{"n_layer": 16, "d_model": 256, "n_head": 2, "n_kv_head": 2, "head_dim": 128, "d_mlp": 1024, "vocab_size": 4096, "activation": "squared_leaky_relu", "norm": "rmsnorm", "norm_place": "pre", "norm_eps": 1e-05, "positions": "rope", "rope_base": 10000.0, "rope_fraction": 1.0, "qk_norm": false, "attn_scale": 0.0884, "bias": "none", "tie_embeddings": false, "parallel_block": false, "extras": ["some layers without attention", "gated attention", "value residuals", "skips across layers", "capped logits"], "init": "normal", "init_std_qkv": 0.0253, "init_std_o": 0.0, "init_std_up": 0.0253, "init_std_down": 0.0, "optimizer": "muon", "lr": 0.0101, "lr_mult_qkv": 0.5, "lr_mult_o": 2.0, "lr_mult_down": 2.0, "beta1": 0.93, "lr_head": 0.00689, "grad_clip": 2.0, "warmup_steps": 200, "schedule": "wsd", "decay_fraction": 0.746, "decay_shape": "linear", "final_lr_fraction": 0.0, "batch_tokens": 131072, "seq_len": 1024, "doc_mask": true, "train_tokens": 809000000, "steps": 6173, "dataset": "wikipedia_en"}
Each number is 500 + 25 x the weight over its row's rms, rounded and kept within 0 to 999. Layers, rows and columns count from 0. Numbers have three digits each. The size before them is the row's rms in percent of the matrix's.

# layer 12 MLP down (transposed), 1024x256, rms 0.139, rows 246-273, columns 0-255
103:485507461481516507489504514457496480472513492476482509561502550504466505436486493481523505493510519440473489505443470484506504491511484498511461463513524489493521477498513467502495477499488504519490510488511512506510518550506522499488480542517478483505462513498479485479490509459492551494491540474477458543519440475489473498527514517490464467530512551502556487494480499468531517471492502519498490468454483528498532505452512474506531471480487483499536505564505506486487494534466511524488510488481508498532536510469495501517566559529510467485482489474520491552490521509506491532475529464505485460486497502460491472523503532447481514473512506488495531503509450511500539506505498499493468444530537514523454503527500473525480500505488543517525521509532486495510470503537439
095:479544485500488505500474476501490512462517515501499508496526518473514501503461518486500526507469527535496534515519540470474513488519497490505499471473538491455532495567498516462494531498487516446524498493510487525500497505491501533476499510464471503510487494535526489536551509443489470472514517524507508495547470512521522480478514544511467543536520503505450489520546522493484509537504511494484530516498518492468498461484518496458473504507508469513517542481524531477476546472503501508536499471418518480463517555493481466466510511528471492485483498496468508512464500480510466493509480440547469454500484482529558510528508545484509467510505496561498517524443472492521484470447460495503511458504519515487490493495498477522502484473520502447468510506501501502523482508472535
098:513507556511494525481473522483511482543504451448518540489502501522518482489521520531524531477517498451546535514485535453507498491505454548498492491540500476484492487519487536477521521518499483473517481538532483503488487502506523545513463485489501526464482547503495501500475482514520466481517515513483493466519501484483528514518482513533507478514519543483517475514476493527533488477502456511510487481496503560478478522501526565498481477450466485525471535507506519498534476519473493478535487526552447486495528518506469507570470498483464486567507480512506491504504507495496515476509497518502461501513562474520492515481540483490478469501504503465496515509508501505494475487483507503474535603501478534491507507472509508475532555548503498493484489494472504485504471473538501
097:488505528470499555540492580487472539469508476499454564568498458510455487494489495463478504504441496507477467512484459512482523533495508505476489524537505479530470513515487462468495537544526499515494453506507509540476501511515518491528514518490475509502517486524444519544503511476521478495493502496455464504502454495548507535483487496520495505477488528529522482525489501514489497481529554551481472443489508524510536488502495539527511517496539510470485538485460502497507500546509483522485477526526530463444522479490480491524525470478504492492467458474500491489518482475473502500523515466510491514474476466532484533489492530501489509524508490482517480521526493503490517455526507496460485471511499533482505496535497523553497515465499522492496493466501558499526519515513522
093:514484465496513487473480497508478473512518483511512504509500492510526537452503464468553498496508477490525497490477493453536502519451507504500436516483494496499495542458484506509526473567497514518476501544534473493509487525485466472531502502480511496507494509496516505493527532531492518548528532519520500502459509493511483497501460460490527496499513470525510501483510456472490492516487464475486478508474510476481483497457493548520502503558484505461554478506504492444500488536502498490534493533522495500512515502473487500511498475441519464490510512478496495533538520445495482540507486442521469490527538519483492487509533505499512487513482464479498564511434506433499514474499469513445505548500482493538478530469506529499495470550487526519513491470501477496560524557492491
100:487456536543512536512489496475500492512486510543526474500537505550502510460466478471548523543531476510514475493534514486538484520513462510519534492484512523502492489508475534509510486443504513466539514532534524486503518482456505498478506490518478484505479487467496468527526527442480536497471535507505507485516532503512501497486467498482440481487485492530509474464499476494462487505486478501515494526492462517468503488537490494520502508498475533487513501541546515487504477492523537526477539485484477480486479511470497504532545502483467481452534496503491536510502529526500492461495484538466521510477489490527520484493485503510524521515478490476496514512455515530513502545547515491508519461550574427487482455492502498504527475499470521469483532495462456470509523508557552
098:485538521536505480540516556422484464527508459520512493509502494490520514501473579506517490512487526514503473498484491530497530477529491524522552480516482544500485502493533494507498482493506505429502533504545523498519530477507501490466451522509528504480494499505456468501506473484483519468496505490503482511471486510444533491508515534499539460513498470507492477472523516499507482514533498490524470539455497512482484487492510526509486493466463538499472523499468514470487517567507519507510511509479531501479477509499496502488497510489537468559448515505491473540459534516480540466518517555586495508501484488499519519537489502502506496493501510518515506481476510522520511486532482516500490508493510503524493523550513466498497488507487466479418537523517449518530534511518515
092:499461532546456421570466481478469455479492525465519526524521539484524442509490514512473440521477520482489482485476475510445487514470480481504516499509481498508512496514510485532520448517493506486497509502495479473500475504521431473480463516471513515500472498554465486506446467510522519481489475513509477500493487492509498537500509516502508501456520468487494477526508477540506436540494519491502522477481493480535508478518432479469490534513494493513492505524504469505491507488496513458488452513525471551499537508490521482470452497519534508496498458469466519493499510515482489506540496425519551514467508521496480517487518496494531539511488508484529520497518522456488497499507516499484518497520507488476452447483500530514504478487501470495507476480475498478526486510483524
086:510464468420512555457492420488455571499484504499484520541517491447544559494532496491501551522481485457516510515448472484525511506536556503458503465504517495493483508475476517484541499523544507497480538498486540479494521499478499500471473525518537501510484498447494502472490492536514471514487505548496486484537520492538526495476479518460494466506492505478497508520507468492495492460535501483517479494486501497520483475538518510524499505516459488557470493498538489519516473470516519516537499534499499492495510541504483513521536499469511516521510532501562521507494485464463469524527527528522493453510492487492520475516484472536501524487495514507513491479503504505487533462501474506481493503496524469484511497474478509542503497557505542494511503537498523468474491501489477
106:494463522479526483524542554439478555480533500503473534482455500506508516514497498476509488500539494543513492507493475468471523499528502476509510489503528492448553486486531467483456494471509507492506500514536483506502517506467570502503483531481521464482478488490486491463540466475527489454487476522517510463501495532469487519458507462520479477539456494536511494477490482481479481518475504508507526508476511462510540544476526513550520508529483502519510505484502482515503507469512474489521522512457504432502516502528510471518535487533475525505486508513499531490508501509481492535488459518498529503517461499504445486518537571513514453504539507470504448527502536492529547505544500493528526479524497500472507472529498508491503543468471501515484502533507497468482534463467476
100:497486508481496510494487534460516517506532515497502543480530513487535468457464519459524478535506492492507466465542486486500543496520482507478501515482541480515500478468550495504468519490495533521536457521524528553484496518463500498492492521528502499500519535505514525489510472488489489452449507502499522522480524517536485450490506505493495522475455507499488508466555478512488475485520464502544477472531495513490532439513516459558517509465503488506546531522477485477499478524527534514511550482540454493490517449517529532518488488498520486518503531529478550510502510453496503498477507568519497501504536522540493536501489508500510479491485475507480502575528485469487496481461500519524494487456535466502509443485464472514553501506475502491470473489500489517504490494535472
108:467486495475524448500502538545494497524439489502488501430510500516509495505544520497478449516500483482505486490516495516459484530468516524492504511493492458468519495519497509457549478494495488516498473516518452502528496514459500531485514472507500523535486454468473456513429505472593474488467498510486513494494500460476522543501505554505520506482469492508500491485474529509480522522531484494529474471487495517525493502537496490478537525488447528498533478473497473508477506486501503484499490500525492535497442505506492476474506473508509513489507480504494490505493503552481505502507512513507531514453493482540492489487475498509501507534544523479479481453489473511504516439508484504465511478465448508489495485513480529536431496504523521532511542485544550458536487519511467
098:527509520533505499440465473491484593501494511509560524485515430493493490491512501524482477484520515534523528515550504517512528516522482522514459500485485488563514495509547507480477503499507505532504508486501525486458496478497532523531477483465480487547497486504509494498510527450492512485500518496522480518495535546510461439468510476486502531490508504467525511521486512447509513493493496502530450482511476476524483503509511486474530515500453485512559482528522496493521512543522485469496478497521519494512523487484436512511495492509509469534512487484517505546484455543488558495471549530505486493529499496503494473476475534499498502453507486500528505549468504477508484515478508512533546482478472471483486518496488501470490478508508478432514481505514525496528518451473457
107:511507504469511528505491460505482436486479518517537412496526530492506515527509487496496483495439477497491546459528486476532472497542528515454519523489518478495536524510458548489512516493537491495495471529499489495505508490469489515498451514484534486521521526486532482529495484513478494499487482528469485500504494510528437478482480494472494485509513513492480453514480488497539504521530485516459469512490528502525556493500521530468499520529488522515509491496492493455504512489503488510514530528506525477505499480559503486520496506508499502518506514527498488504481484472498512477506530354526439547486527482523491502498465469517500465497519481554476493498498475456474510488498520502485502499504510504532540480515490513495468452467497486519512476514466471482506485465479493
103:529485487517520493512541504533524441515525498503478478534530500501471486475504490504518497466516485467519521530476498511495521497494502510474479498519474471479525551509524541475454468523480553513525523528493516468495480505481550516479494497471493523477488468510558538483494541486486490484519481493506470493521521470513510504445495556493541551485512505470466521492487494509491500495512487475521482508487500514538498463462517492488507497513465513488507525507527517526467462501524470489535525504495484509470478510502478521545508484461541483504524478466465495530515536471506505454515433452485496490525511532518535544489475474478491514422478525529499485512501514506518505495447449449494508504521467515498504474512512517504537454501469506507500495499517547495501519499524406
097:509552505504490520491485457484543483475502532520529494505536534493533514513534448526513496491428485496499539495513515468474498528494493503530435520540514494498524509495520531476526485497548475477491485510492480520522498513467427513482463476504496515523491531479520529506519462554534560474466494510493469506547470501493509474555526496519519499474483473490532522478527531458564516507494482494471503459502506507460526539534523501469516503501479526547480495519482493508497515506506498527543471510475525485520460499478540473485458459488503459490496517473516520476463468487475488526475478512489510497513551491522456486515498498522518465513501528523509443525512492507494501513503511525493475489500519501486499536496507467552520471502505485511490439496468515544509497477521528
093:519517536474460519492516445503532516532542510491533524457483481526499499477524497506515518517474493533471475492502519534516520538517460472480532509513489533501515509493520487460472463510504476504513494514550545503541478461541484499454510527517510494482509494508517490519480512489472515491491520485554522498508487440489493506474521475516476550473539519482465515442507497499475516517515535503533517520462498533477503485471515521507484470503503510579523510512480502552503482475457506506504519493515491500523520487515500502487533506479477496440498445499472522533485481489451551500535488520480542486511500442540486489494535479496467523537480504465460509502501499486516516434463456479535524510499486473466541502500495524477477490504463548540511548482503519488505514502502512
099:490522469480496530500498521500517474529507503536513478545483480490513509518502514470509440517474540515533495486530460508518519497515508499489474504490510499484567493566502499506507470514519516489482488471499492510497479457438523483539508508486489513494466510511472445528491502489499531497472482479466512518494496477528521489479461504510484500537487492500521512521519477492524529542465544496522513557552456501509486494490505550501526556513453517466523502523510448523495479531546456487491518527502472499530464520493486498507507503505454547501461529483454490465502508484477470521497534408513467481490480528488510493535492519511524507507519473495515476491503487508477519501474489485506432481432516470473482511491529518452518503542460491513493500536522512497505533490515474
092:498542522496483459519478487500515473532492458496473492479489519494511497464498545492464498494510509477440491449483532516494446506468497527463474497487519496474506497495426502496498477466519538531485542445507479458490491521510496474486516476543458481501524487518545494512509499539512557510512484503544502523487525548494506515461507470485542508508509531443510537495515507514500488492513487479519451444508527508499525475543512478535490503506525515516510456502487469490503529514476496552491493471488472495495486508517508512497459473483501481505520499467544523515521495493528510492518460501519477548494501525494507491495493470525420508497474528517525480528481528470515506526500510431506517542501528529486507478505508449492498489501521535487467546506457495501483505572502516
094:481509492458514454487493499532528488487448501469474522473491478544471501532504470483481489453460542514501514498516515462460536517462496465506508498459547508513451513476489527497568533544451524524492492501507437486449516501530500504523529515482492500472507497520549510476503474533527505517526539495464462523497528502557509495553485506472509539490512498493509464479489490499489513500484491513532464492494526496427493525548538554538498485496464547472502493514485505554492516545496471494484457497518536509490512526510516458532482497508539501503488516489477483505508475482512504500516501482505518525486493491517495498518530535488492476504507476545523488528531515550453494485497487492509467496499518524506493504508462471534487489536506488524497484487477521546452489528495530
095:481507535481475498534456492463477489491435494527486462479491451494493486512505531514526551518486493522502507529534463528511494506490439479469511489524578488493483554524525518504498513537491463525457513466517527507480510485513511498483515516540485467519478475467503493558477484503485544511529518481563501511504478482488512514476535485505537534501481539498503455516489456541514502472525523503485489544447463480489455546483470519493518504513483525508512527500464455510467495494495489533552536514455505500477519514511475492459524436526480501500489514510496492501508546511482504503461454459524491506488491490512461492502518524482465491483515510487509489535481508482506508495539531513516483518485485509490518532478515514483510483503484513463503492488430521481531488451521491
096:504537555523538542430437568489515554514501532491491540530523516456513503535555505494497532487556463486466468514497523511510514486534527539473528505482531482485511531518512529499506523496454536491492472478525503500509555492491481486497514494488509499514461499508502458545512483506472484500501505514502508465491533539520483549499477511511504482481487515516492520511515489500496490455495525479531523465513511481470553522518497452495499541497527522520520529458498493445499496487504479484516497515510506504488487475511472518472500526539537536502469501516516464472519514531533488489505486528512527564495522476464519501508485537451511507495502489509487517460491515502506517539485455504498506510480548514507531478461498558514485502497522550509484486456496457508472474510520490
096:528518503504509523498505481506516437445543492471499505505477505427504487489482535497481485468454471530501492519510483500477516520462506528529519518490520554474503506491514449491560477526494534508492525495519493548481508540496462467523512472523495509466469464461512470521490492514504525465465470541468475532524537501547524497508558483525474475539491505448522493523495476533520529527492527506459478498506523545515482490485461505480455489503469498492476504518507467494499528502495492512517461546466555484510472475542530470531472517478525499519523506520535511499474495471538513536449498463532537508510480522526513506497561497478490478523503506515520485499528500524525527552474490484533504466512475523498497469494473469486497504479537497501494520481492514491503507516456515
102:479504548482543515520498472490454514544524492469518500509479498497506510490463514488480501512478472475505516519485519515520470495512454463500486495543520530460486520459505503518493502542467547551489494490517513495513492480490481499507486502474466540523500517510482455529463510524479523510496504510492538453492489479492483490459461502502528496534501524496426521465480490491493543538529475517483517496491514497467492501464544438522508498488518524455477476431477504505557451524483504524485485489507520501501482528545497521467474551488503489493445524513463513510473502509494505477479546470504553491515498553469495481490515486510506522501500556490537494513528491521484512501479507504527523511452446461491500503480454545504527465507510543475496511531526538493524502491461518
095:504496544524475504500497468488488495465501497552480512473460500490451495543495552491480505488510481459479472508470505508521491477521502495559503477538489488513452486482493485501524511457463528534485522502500480540525458497565484502512489450489474497499496509522494521450515489469451489478437443516531495499498490527502517511493489481520493460520498493518479471474472511497485505489491532500487489533484508471484487482525488466550494471478516458520474535498526492510501537505510491503456500455481478522496499533481494490484527468471486549590484523514507476491525494473517475540473533482471504503524534529518487516451513531517492491484542472504514463545486561504489476478504531500509531472507517496516500510499495520483570478482482522479516537487452510485489524519526479
099:460506515503495486498521518518537489494483508513536486482554518535465531491542533519491505527500487486517455506513501553504545500483497501507526476500534520497490466481454536518509529482503494495487474509473476514467553497521495465519518485487491499480477500510494505506501474515490497509483484463495525468514478503505506490506525470469499518512505504499522450523524444507509489495514530496533491425483482497504483456519492493520482504513494542565540461512497529463530448501466525480548478535478432516467496494490507530497509474493495488521485525455532559504445544502503522467510462545515444560498532457511476501537525487478480561521503520510514467504513496502508472495498469482471509495493496479503494492434534477510508502492508490512488529480553542469498506468515494
097:485472513513507500519486521483534547474505507465497494541491491471506540516510489507522494515497518532508509469522480457542496501463452518481495526454523519504477515503505513548437498484512507476470475481513474521521479513503487500513481496494512484507504508533530502485499490486472484525529481501522463496505541469472497569491514552469487500473528515475481495489469540521534552484516466483469520451522558490497510516437510525510527486528568536552499466476523526496479481520478491540500522503530485479500535545513507470518511542489527508486491514506454529513543515475509518481493465528410484481512514530489472519517515487522514511496532515515509493543497472489509507490484455504461477464457508521496500467510498513503506518513492458526527487511545487478532469502509448
099:469547504500500498486477449521487525532463524488560518490505503468528504514525512521476486490486502531507516484471494487468531496488475472498516496523506493490525438506492513550497499510452483511508482498493519485520480499521491477496545499525470489493493424527505482512547527483494510528447492482515533477498509509533530412530527461509483521462505514537495534462456475502495477487475541511518502533503525481514501508443521503525497466512495507501499476484552482523509512518510525471537446535482483522457545464502509486509512509508494463512495482511516472491497493464462509501484460423505500507508500486502501499517534507447525478496483494450492481528499523512501489504533514527494510511496533494466509493484530461505527469546512516489501485569470503489565528493533490
# layer 12 MLP up, 1024x256, rms 0.141, rows 247-273, columns 0-255
103:518500473500462510512535523538498490498482506539505515537500518485518502461469491495499468499505465485447547538540479487524498487491453492494514509515481440485496519524506511495493470543457534491478503516458472494496521485540501547490519510472479526492506479483505510454516491487519519550493499513501503485516472516499473503507531486475483479492515549494491521439518469508486527505505488479531518475498520522529492501495465475480510488524507512512512544517504491543532454517560491475526481468475498492500516461492508494506474545504471512518477511486460510475506501528486490500464528462544528492522475477523501535507447509534522542509517504509485513531487535506466434521492494498535490516516559483471494450559464494573486505542493500505472498470537542466503450480528521
098:510487505487454499491542474502461523567485493494480523506515496540495509506493473517521536533478507468525453488470485471494482522501492480526452502480535485490466427493461526508460508488522534462446477492458481509462484474519519541502472491462469525505516502540486458477513505496503477464461520501472513573527511507509496479485480435506516486477516500492473486550512525475534531483521480519482471476515472498481510521512557525497472508456522476514502492498475499527509522481496498481513540491492475486498530486528532512516486510515511482556488520495506498512479506463508509481474473525534473513468543517468540473536489465492489522500488516485458510473495514502496428446549501517515524519450513482496508490533489474447487510522504500516513461499479518479522501484491506
092:513505498471501534534496531489512528535509528457513557505487458570484502518471510492534461459527522498531489515515530508511480503514476512506495477494468494512497474451511462496486497517458503535470505498526494464511522468544492447490470521486511486482486494553453532483478509486510499506490491492508518516525542510504460534463497489536529517498515501461532493527489503493497467499489488513494498409480507504479518490472483531527498516514514498540477506490539459477496509508512460481465491485481482498479544476474503538489477504517489505512545475529543480480528505514483518536505474488490454526517513501529479462472526508529461508471487552470523524525505489525473471527488450517548506499517482449466487460507482446484480533475495505527534530533532546484492498521477517
095:477485535501521496507538523494528495504495535518488518508469503456527431467481520478534508514444488516503510558512465502514524511475444506514505491448478490475494511516489496485488485472490512528504484532483502509487544471515491515543485504476496503524461500509452544513483496469509507502512522544476518493473532489492480512486454501528506493494512502530502526528476543506470436511533484513450509486530458467524475454490498505520473490504528519525484488503477504501516504535485517517483501498511496499484526469512495463526481533496516536512506495533484532537505496481509494468522557523501535547432504525479514448521524490509540485527520507476470488482548513539475491504482499550534470447519497504520436483508504506506492462460530510489478544531469520556518512483488528
106:509513585502540504494515518490486502503489484533514481505541523512542517500488522427494510522538504470444500474492516486522517541503479472483496481505523500510488479521501471500508519544497495477503499542474493530477448506469464518472466481511472489491478477531544488545522540473512516473491524498477501508503502479476523531508495475515466485529503502473492491519499467491483478486517535524502539488501532529458489532497507474499486524564497525455511488485536501551493522515517479563528499494502491468475497440527492529502540491537498522476531519472488503509526515492491530527509501486480434499471496479489482515525508454478410539501544432529485486485509525509481474480496477511537502485534492493509523481518456487496498533515463493515491483476521522499490494489470483
105:507497455473519438460487501474517487505517516466504512439498509505541509500522526485506527479492497510499502544456467482518520504464491457474496512448487499492486517567520500504480489562468502468482503536520515524515505544460522522487497525514578520497506505478457515520538473496510516481538525515545524499531538489481552523495505512517518502527520543505522479499506491487484518470497503477526494467479511452492493466545476517547506527458483518552490462493533524487507498517491475533487513496484516460487510502420493507498518504454432539504484515478480501493517501490493484477479485507515500513465535499492471514472494523511496492515519511472478485429500491500488502492511489511496501534488532489502559494541485458469490504534525514487506499542477503557503496486485504
102:466462507500521461494517518491529568523482535532511483502459508492491497564505516500484487517552507503516503496516513523462497513478529474488479503521504534523511506472500511473575515534507504499482496472533504495523489457486509516513488527481504494495469494551495539494518492434533514487519551454520505541512512517469498469478557495516532479532510514484532523465503503542484472475508496509542481503442534492469504479501483540481512523500537513455507516491460495524442515531471516476501535513481499486514474494537482472527506488508460478506476505497478480491498507489518507477485491537529526509508497567456479482512521541510537454472505506514509501483482526505525463513458464499478495493463475511440488460511497500445504527505516532550492501519466525475472507502506526
096:469548529551523459453464492484507538537516531542519563538492485512514541525488501480496510517518493492481477487474532496510505471505497464534513503507490516481477520525508488491516479528491506531478538485500446532483490476503507477540482499484539494510491505506537521507539473507473526509493502573580485518504504490529464502502494519479530551451499474460496499522456495509510500482474529525521497468489483515552479479530532494547499537534511518495496495495455504487443523461517499503511486491488483457528501523507511466472475506528515516503532490521485439500480533498499502496508522563489506503514543535480489461502503504538530472515511478489486548473478501492508525489473492485473468499463483546491525492483477480497550478526482521507494465517529502465510468530512477
109:518466534478470541490510430511508504504484467536467516508480506518503572531494496484538510526502467440490524480521513470490486516454484485526454544515539526481520553508543479505461511480516523500473508503551518508466473492489479502501502498515518468514538526515492497461488492572501515496482508518509532501498463480510515533520492512491496501481480523467466445502506503499461488470530514472488493532467533485489538530471507514542524503524474520504472504507499477482492490514508440525559524521473525476475496487529505420499500524502489520523469480507504496501471504490493487487494543504489517511538467528498495507511513518491511512524517462484507434503487487505462525485545503487530503527518473506462477518462519468519509505474478493504524522502482473495491577480510464
111:497522511483504539503482487486495502515504511445443486478528517454517494520513489475520473475484498466562476483503506511523511505531540522505485460467498516478516473490526514501474488485483580505532519529511539526487503494473478492505493516530537486509480470489520545485474482482495508496454520481507505548514531478529517466517508552417518507486499482501466488475544478470497539461499509505522498493474533531526497536458525465534542474508502497496521546505525473478494539523496507510509482500487479518547471489501508551565464471504491517504501478500463498547536512509465528484489507521481493528506522547509513476492514547520505467472512494520515512527503539479492493512505505574531539476479509506501489497490435525532486486520504500498508502514508527550490505491541495
101:508476491499524492509518499514452497471485469527486475494482462525524488534523483529503511517480459509480516460482501497492502499501532497476464472491480457555518487452496442546486451477498469499483498506496485526507472507473454465519473520479512497502469490486505467492459497490545463490499507509486438468479505492508497542499501550491475514561493486486471468502493504484497478516505554481520530499521480499491517516494489526499544511516517477512538484487446530542461533494510503469502507502481494539561504432556509495481531503503469494516515486493493481514509511499480524490533491514486476519444552489484492521517498473500494483520457494508502546529548505554526568450491548508502464522500518524501497541503478483520459510514532498568499519519503509496497490487486490
100:520507451557478510476481481483517466538471494529475483472517532499512496528484542495484511530508504500513509508514479507504526527489493504500545479432475501504503489520549542466501515525471442531475499544542511490504483479461525517454483525522501490480528494477474493554468531536464475472502507514468490485452514517492549492507484506530467477455492484527499497513459480536513464474537525508513460526520479493543502458491516541501528479507539501439517506504519515515504475479544526460516448535524465445499492532514493497491529522515515500499508534506504510507512516506514537490498527514491483466508484538474496515504515487489490508489504551504540464511486526491561551487489497500480538499500557470492472496484520539455511484519495523523468504488513475533506493493471525
090:528528524495510501483476429503548485527524473560468498536564475488455493512536481470500475502519537518524466530482478489522530485523482503515458518531471507522534508521530511518502471517478452500521523523514484539491439472537529484483525466531531461507510513530479485572533480475497521531528504467506485503476494505532507512495501520483556458497494491471485482490559503462523498501504548516506502502503513524513521548485493501532503466520496514474492491504515495524528512475521489505530487483523506525468486520483514468480516511482475516502509520486486527508505472510510506492502499475513492497542527473513441457482497483494525552493515483488531516505521481533512509525535478532545474497474573495451528508490526461454487514540496518482468495492499483489537513472506518
086:446533515468477498498478506486457514496466524479548533517500483478495465515511479465482500514474496524447501453544494516529478462536466488515517506500529476488475462479518489530528519498517475495495484463514493561473512533495471484507519561472526501490497519488452487517466411471511467534471506485518517517477490531476472524500496471516449471515492469490535464503509516495481516507457514529444521479498487473524543546531539464508509488514518479497505472544476523488494540496476459484500504501461476495530494495507512495486465509539495493509481534525505471502506470525496479497527507436492480512503478532455485441526489498537511463550516512501510489480527479472509507486513520538521481487485513502475506520500487516494500545512480502494479484511492467495487472504468556
096:478490455491526514534499519537496524511522513527488494489536523460436496495499505511524492499468477532496527504510458487507481487535509508468490500471495474504456522518473472485531518503462530508461485483539491497506469486518509503544487518564527458473472475514446484543464552516501491471480535526482443505488520492538520491526470518518502505481534511508512501479483504478509510513517471513442536489546503530532485506516517534490551519513424487513524479489508495508546546453520498488483461487486477547495436549491493502511499519490496505495537497520492484500481510491510494523475490468527530501477496518490530454483530502499493504547506496495472516470501537521490490477554494505532474507513528473542473469494472483472477526503479482478501541554513504513455459489503509
096:512507503540510455520518519484492493505503537544483499511518500480535484487508464510498522498544512499533510503459474486450491529503509480522480499477494481486475494491504535522502485518487533517469457457505512494496529508505546494536526490466486493503478502524493494452481507517512469509454499518488556509513489522553527511503528527501514469512510482491494526536511456432486488508525476485543514532549532468530440510502517479546464503499506528508517556487528546481503468496513471554472485484504483487513481471478456479540508522493491525488498520438480502521537472437520511504481522475492472533471504511519499528460496510507464495518533515542528508518491485493498517554474519494518540472470509461487518474474534486511518494485543557557508476485469490490490475537508493
098:464492532493488507535438553516481507462470537455501479468522522484569501493494486491516555488546497490487501519500511512491509531448529483525502474533513484472443513479490516543522480510482559469507528465483507536524548510508497508507466463489483478503477486484494477521498538461503523519493502497482521486520548467458506485517541511501502458476484458482518475450498497497492489473534429495498490507473516463476459492539518525502451493485498458523516497506515520505444501462518492492471521473460499520505500451501485512498492495513519483496483464511487541531485508518505519526517480511447474484523525505492517501509503490524492503513470492509501480470496520484543480538477536485490525471490441473484493502494481511549471489477505498469512465487504450500487465482491551
102:454495496530509505480491494531502476456478520501503530507512506487508482500543546517491478489479478429478503489502525510472471469492481502503495513499502520502477490503464491480466545509522508522518496510486508527509513538484569512483496524514501487479544516462479523506502497486467543539497487517522477516496475514497508497486499496516527482516553452511503493500512520515526505526479498537504529525538483492465452466513511528514510454526493454442522486502520492502502528483507470473529456511500499506478523531503523469542525503465461518510507495524460502500537513510476521476471507516491545539482437527526453455468502532451504496552506520489500502509478523502525491518442496463478491489475462491456540490475515497509551511517482530545500477461518487539553529551530538
091:486475497525517510501527534502505465497504483474480513510495479507514470499486536495500499546537443505519488517538512461475520514480492501526481428441486494525509471547519461456471498492469522532540523500553488473486480512489494518545519484487508476461508517488517467505509530478484519444498485508462514464515519498516536521446479487499516452506484493524474465507487478495489444452540499527464492490517495483525471554474500471535517510449502484492527486492516503518507537502506495526538494531510535490543512518513487474490524501507485484484507483506493445557488495496483464489505523449565482533486517497507483523527528460472523494475478474492505498463494515511497556495492457503517528504538551497462519546506475539495507522489516471498494512530500489476495535463487490
098:486486489505474489524506505504516486501488499488498491501475490499547533497500495513529499482514519504511518500500489502504492505471521512527481482540540517494520511523499548473515510508463474516501493510539481512500567431505476490499498549415488464490521514522515502496467464573495532534540472451447485467482478534492485502505504479525520505489523502469499481494453523555501509473479518489500489479479494530517552518511482506546514492517523536476482507532483549489526490516481465538491514451529514538482529495463469502523520497492480517502537436514508506502445513504446468509546474502501499532480474508500474471453495480506454489496558504494470514554497506505522534530511522519511510477503490481522477484492447446487525482526479495488530480507451519484500482501502520
099:511485489490491515505497536524527512456515462539500488504490517502532515550469527440520461524523483491555481488520515468487485496469484467476504468465488509513469480477515514507492500510481544481476515489488550536478477499481488494476460511452505505508510518515442515500501525501496495490505468520479476489523535509468500517476507482528463516455518480480462479552493528516515512515480493509490521554461540505530510489530479498499526449498437519500495491476502495417471472528515540503526476445519531462498475475523501502513458484496513538475506472480478501449491483499518522506465488504486476440499467485502546520558471459542493501492533483462511504503481512496563499505479520479527497473467469513479476518473504470493512523540519524482492500483515496503524503456512489
090:524481487484477507527504500499506529509482483515503469509508515523465469526567516504497570513490484477522489501481492502509506504479478449483493438493504497531483512507556505535504517512481501514481517448476479505501498503541491551498503516500504472500482512443528476518503485507508495524504532486511489493509506459494491505515489579477497497468502501538486504486498500442497530507526468498506511443520481453523489484523501467501494529504550445479524492511517509499478496500479509483472496432508484492499505528435472516480482498475511472510486491492500514476524511517454473458539463458475471501503500509459491473503431491543515550496476522484488513453489479468436497493490515502503541507469539469466534545540537534475475502505483508492520494480478514522490488536535536
106:512492489517509509522500488543479532481470468488515529558472522505455487483502515499487450520503528485467525518512483564532494483512496525512527484562528495514501519499548505517513491519468516521523478494496467511528471464460508456486471478507448553495493494540487487508489454534505528542514444508491491484469458460487517509497479478503487483506508478509451475534535544474518462491516455487512511490507529545452496482490521484468481485538523516473515486519523518494536477565492482511516481516483471454485459524556501510508505461483480498540474510424504482502473505486500496477521510517509487488493509505468479461454476462482538533525503522504497511528530461478470494517464531490490524491505509503484527453524469522500492511509518524506529509534495518493480476486472494
094:473484495541501505497490485481500509469505486509509442532512472519494530505536498489484508505478464501520499541510506489488489479516502501497486536480455462494503469486506487487497495474543463522482472514513487473504516478461453532481458496535519462491515467486505506500500467487552505524470523487481508508505498444475507524491556554505501468486514482532482563501502507514488506481523504511510463505511455463490506472494507508539510541484518543497498504508479489504499490486523527522494501501496489535538520542458491493478466510449505519478481451522457529482502490479527526489466522465515450466469504475551488470469540456505546506486554456515494490513469505464524497510513547519479527514519447550551517470494486527496487490525466531549497529486506526492496557467463480
096:505489464520515526476460522478499523431482478500571510517492487525451514472511486517469480490545483509510559472530484482498531540486521528491480519486500496494529493520480493505508497521522518517477478480450544490470517550502553502517498490509524536523513516518477502466469479505473527461476505544496542496520481540449500476497470503472482501517476474525473511478508474486507509490537507476514515489506491495479500540493505516503476500512480448488473513519510452529492525503459496529468523522521468510495473483479466514461477480466485563534502492488487468511518498517498486486476532456505512477512482556514571520509490483550519455459458554548485501530506503495496504450446527511502531481463512498535491506475483499507482510481511470526483503504501519485507469515536483
103:535486460512507477454504463497463509541511491525465520544475504516527492517500525534473497508521508533472491498462439471491487477500492497499537471528504528486529518531509478503555518499488493508542494528473519533471525503525512517505494467530556505539484529502538476508501486507481525501480485494520475531564528472510474511509477543469537452496543530514508497502524488498515444488536498460487491485497531487506481532486531495475485543536509482493515495498479491503476472470502514495502461486505445478499482519472487550508475497522518476525503508484470449512579505486503474498560499506483528536529501505518499498511492492502543502489447477446515509519473476516484521557537454531501529475482528481485494490492494513467453484478502511479509514558511485474519500530483505
103:486489528527544503490483488501521505512490519488480518505504523517489495477484516493508564499485496495490485477509478544473476548488496520494465497508488479481483498505478465513519476528483454537513478502533484514451475491491491516491533429489538497482486482485485472521499490567550496494521498505541491513517478494495498514502528514483512483481509553491548539535502478463485480544514509426465515499474462483532494482476503488511509498523528504477490543534497521549502556462528533513487511489508495484490509479534467485453521505504497457478507508484523492480464527472540477506536485488489503525514489493448485433551470471504514488517446493478517519505497485516494486476528496502486467496523538485502522485467447484485445502543475483481454469528498494460529530470455469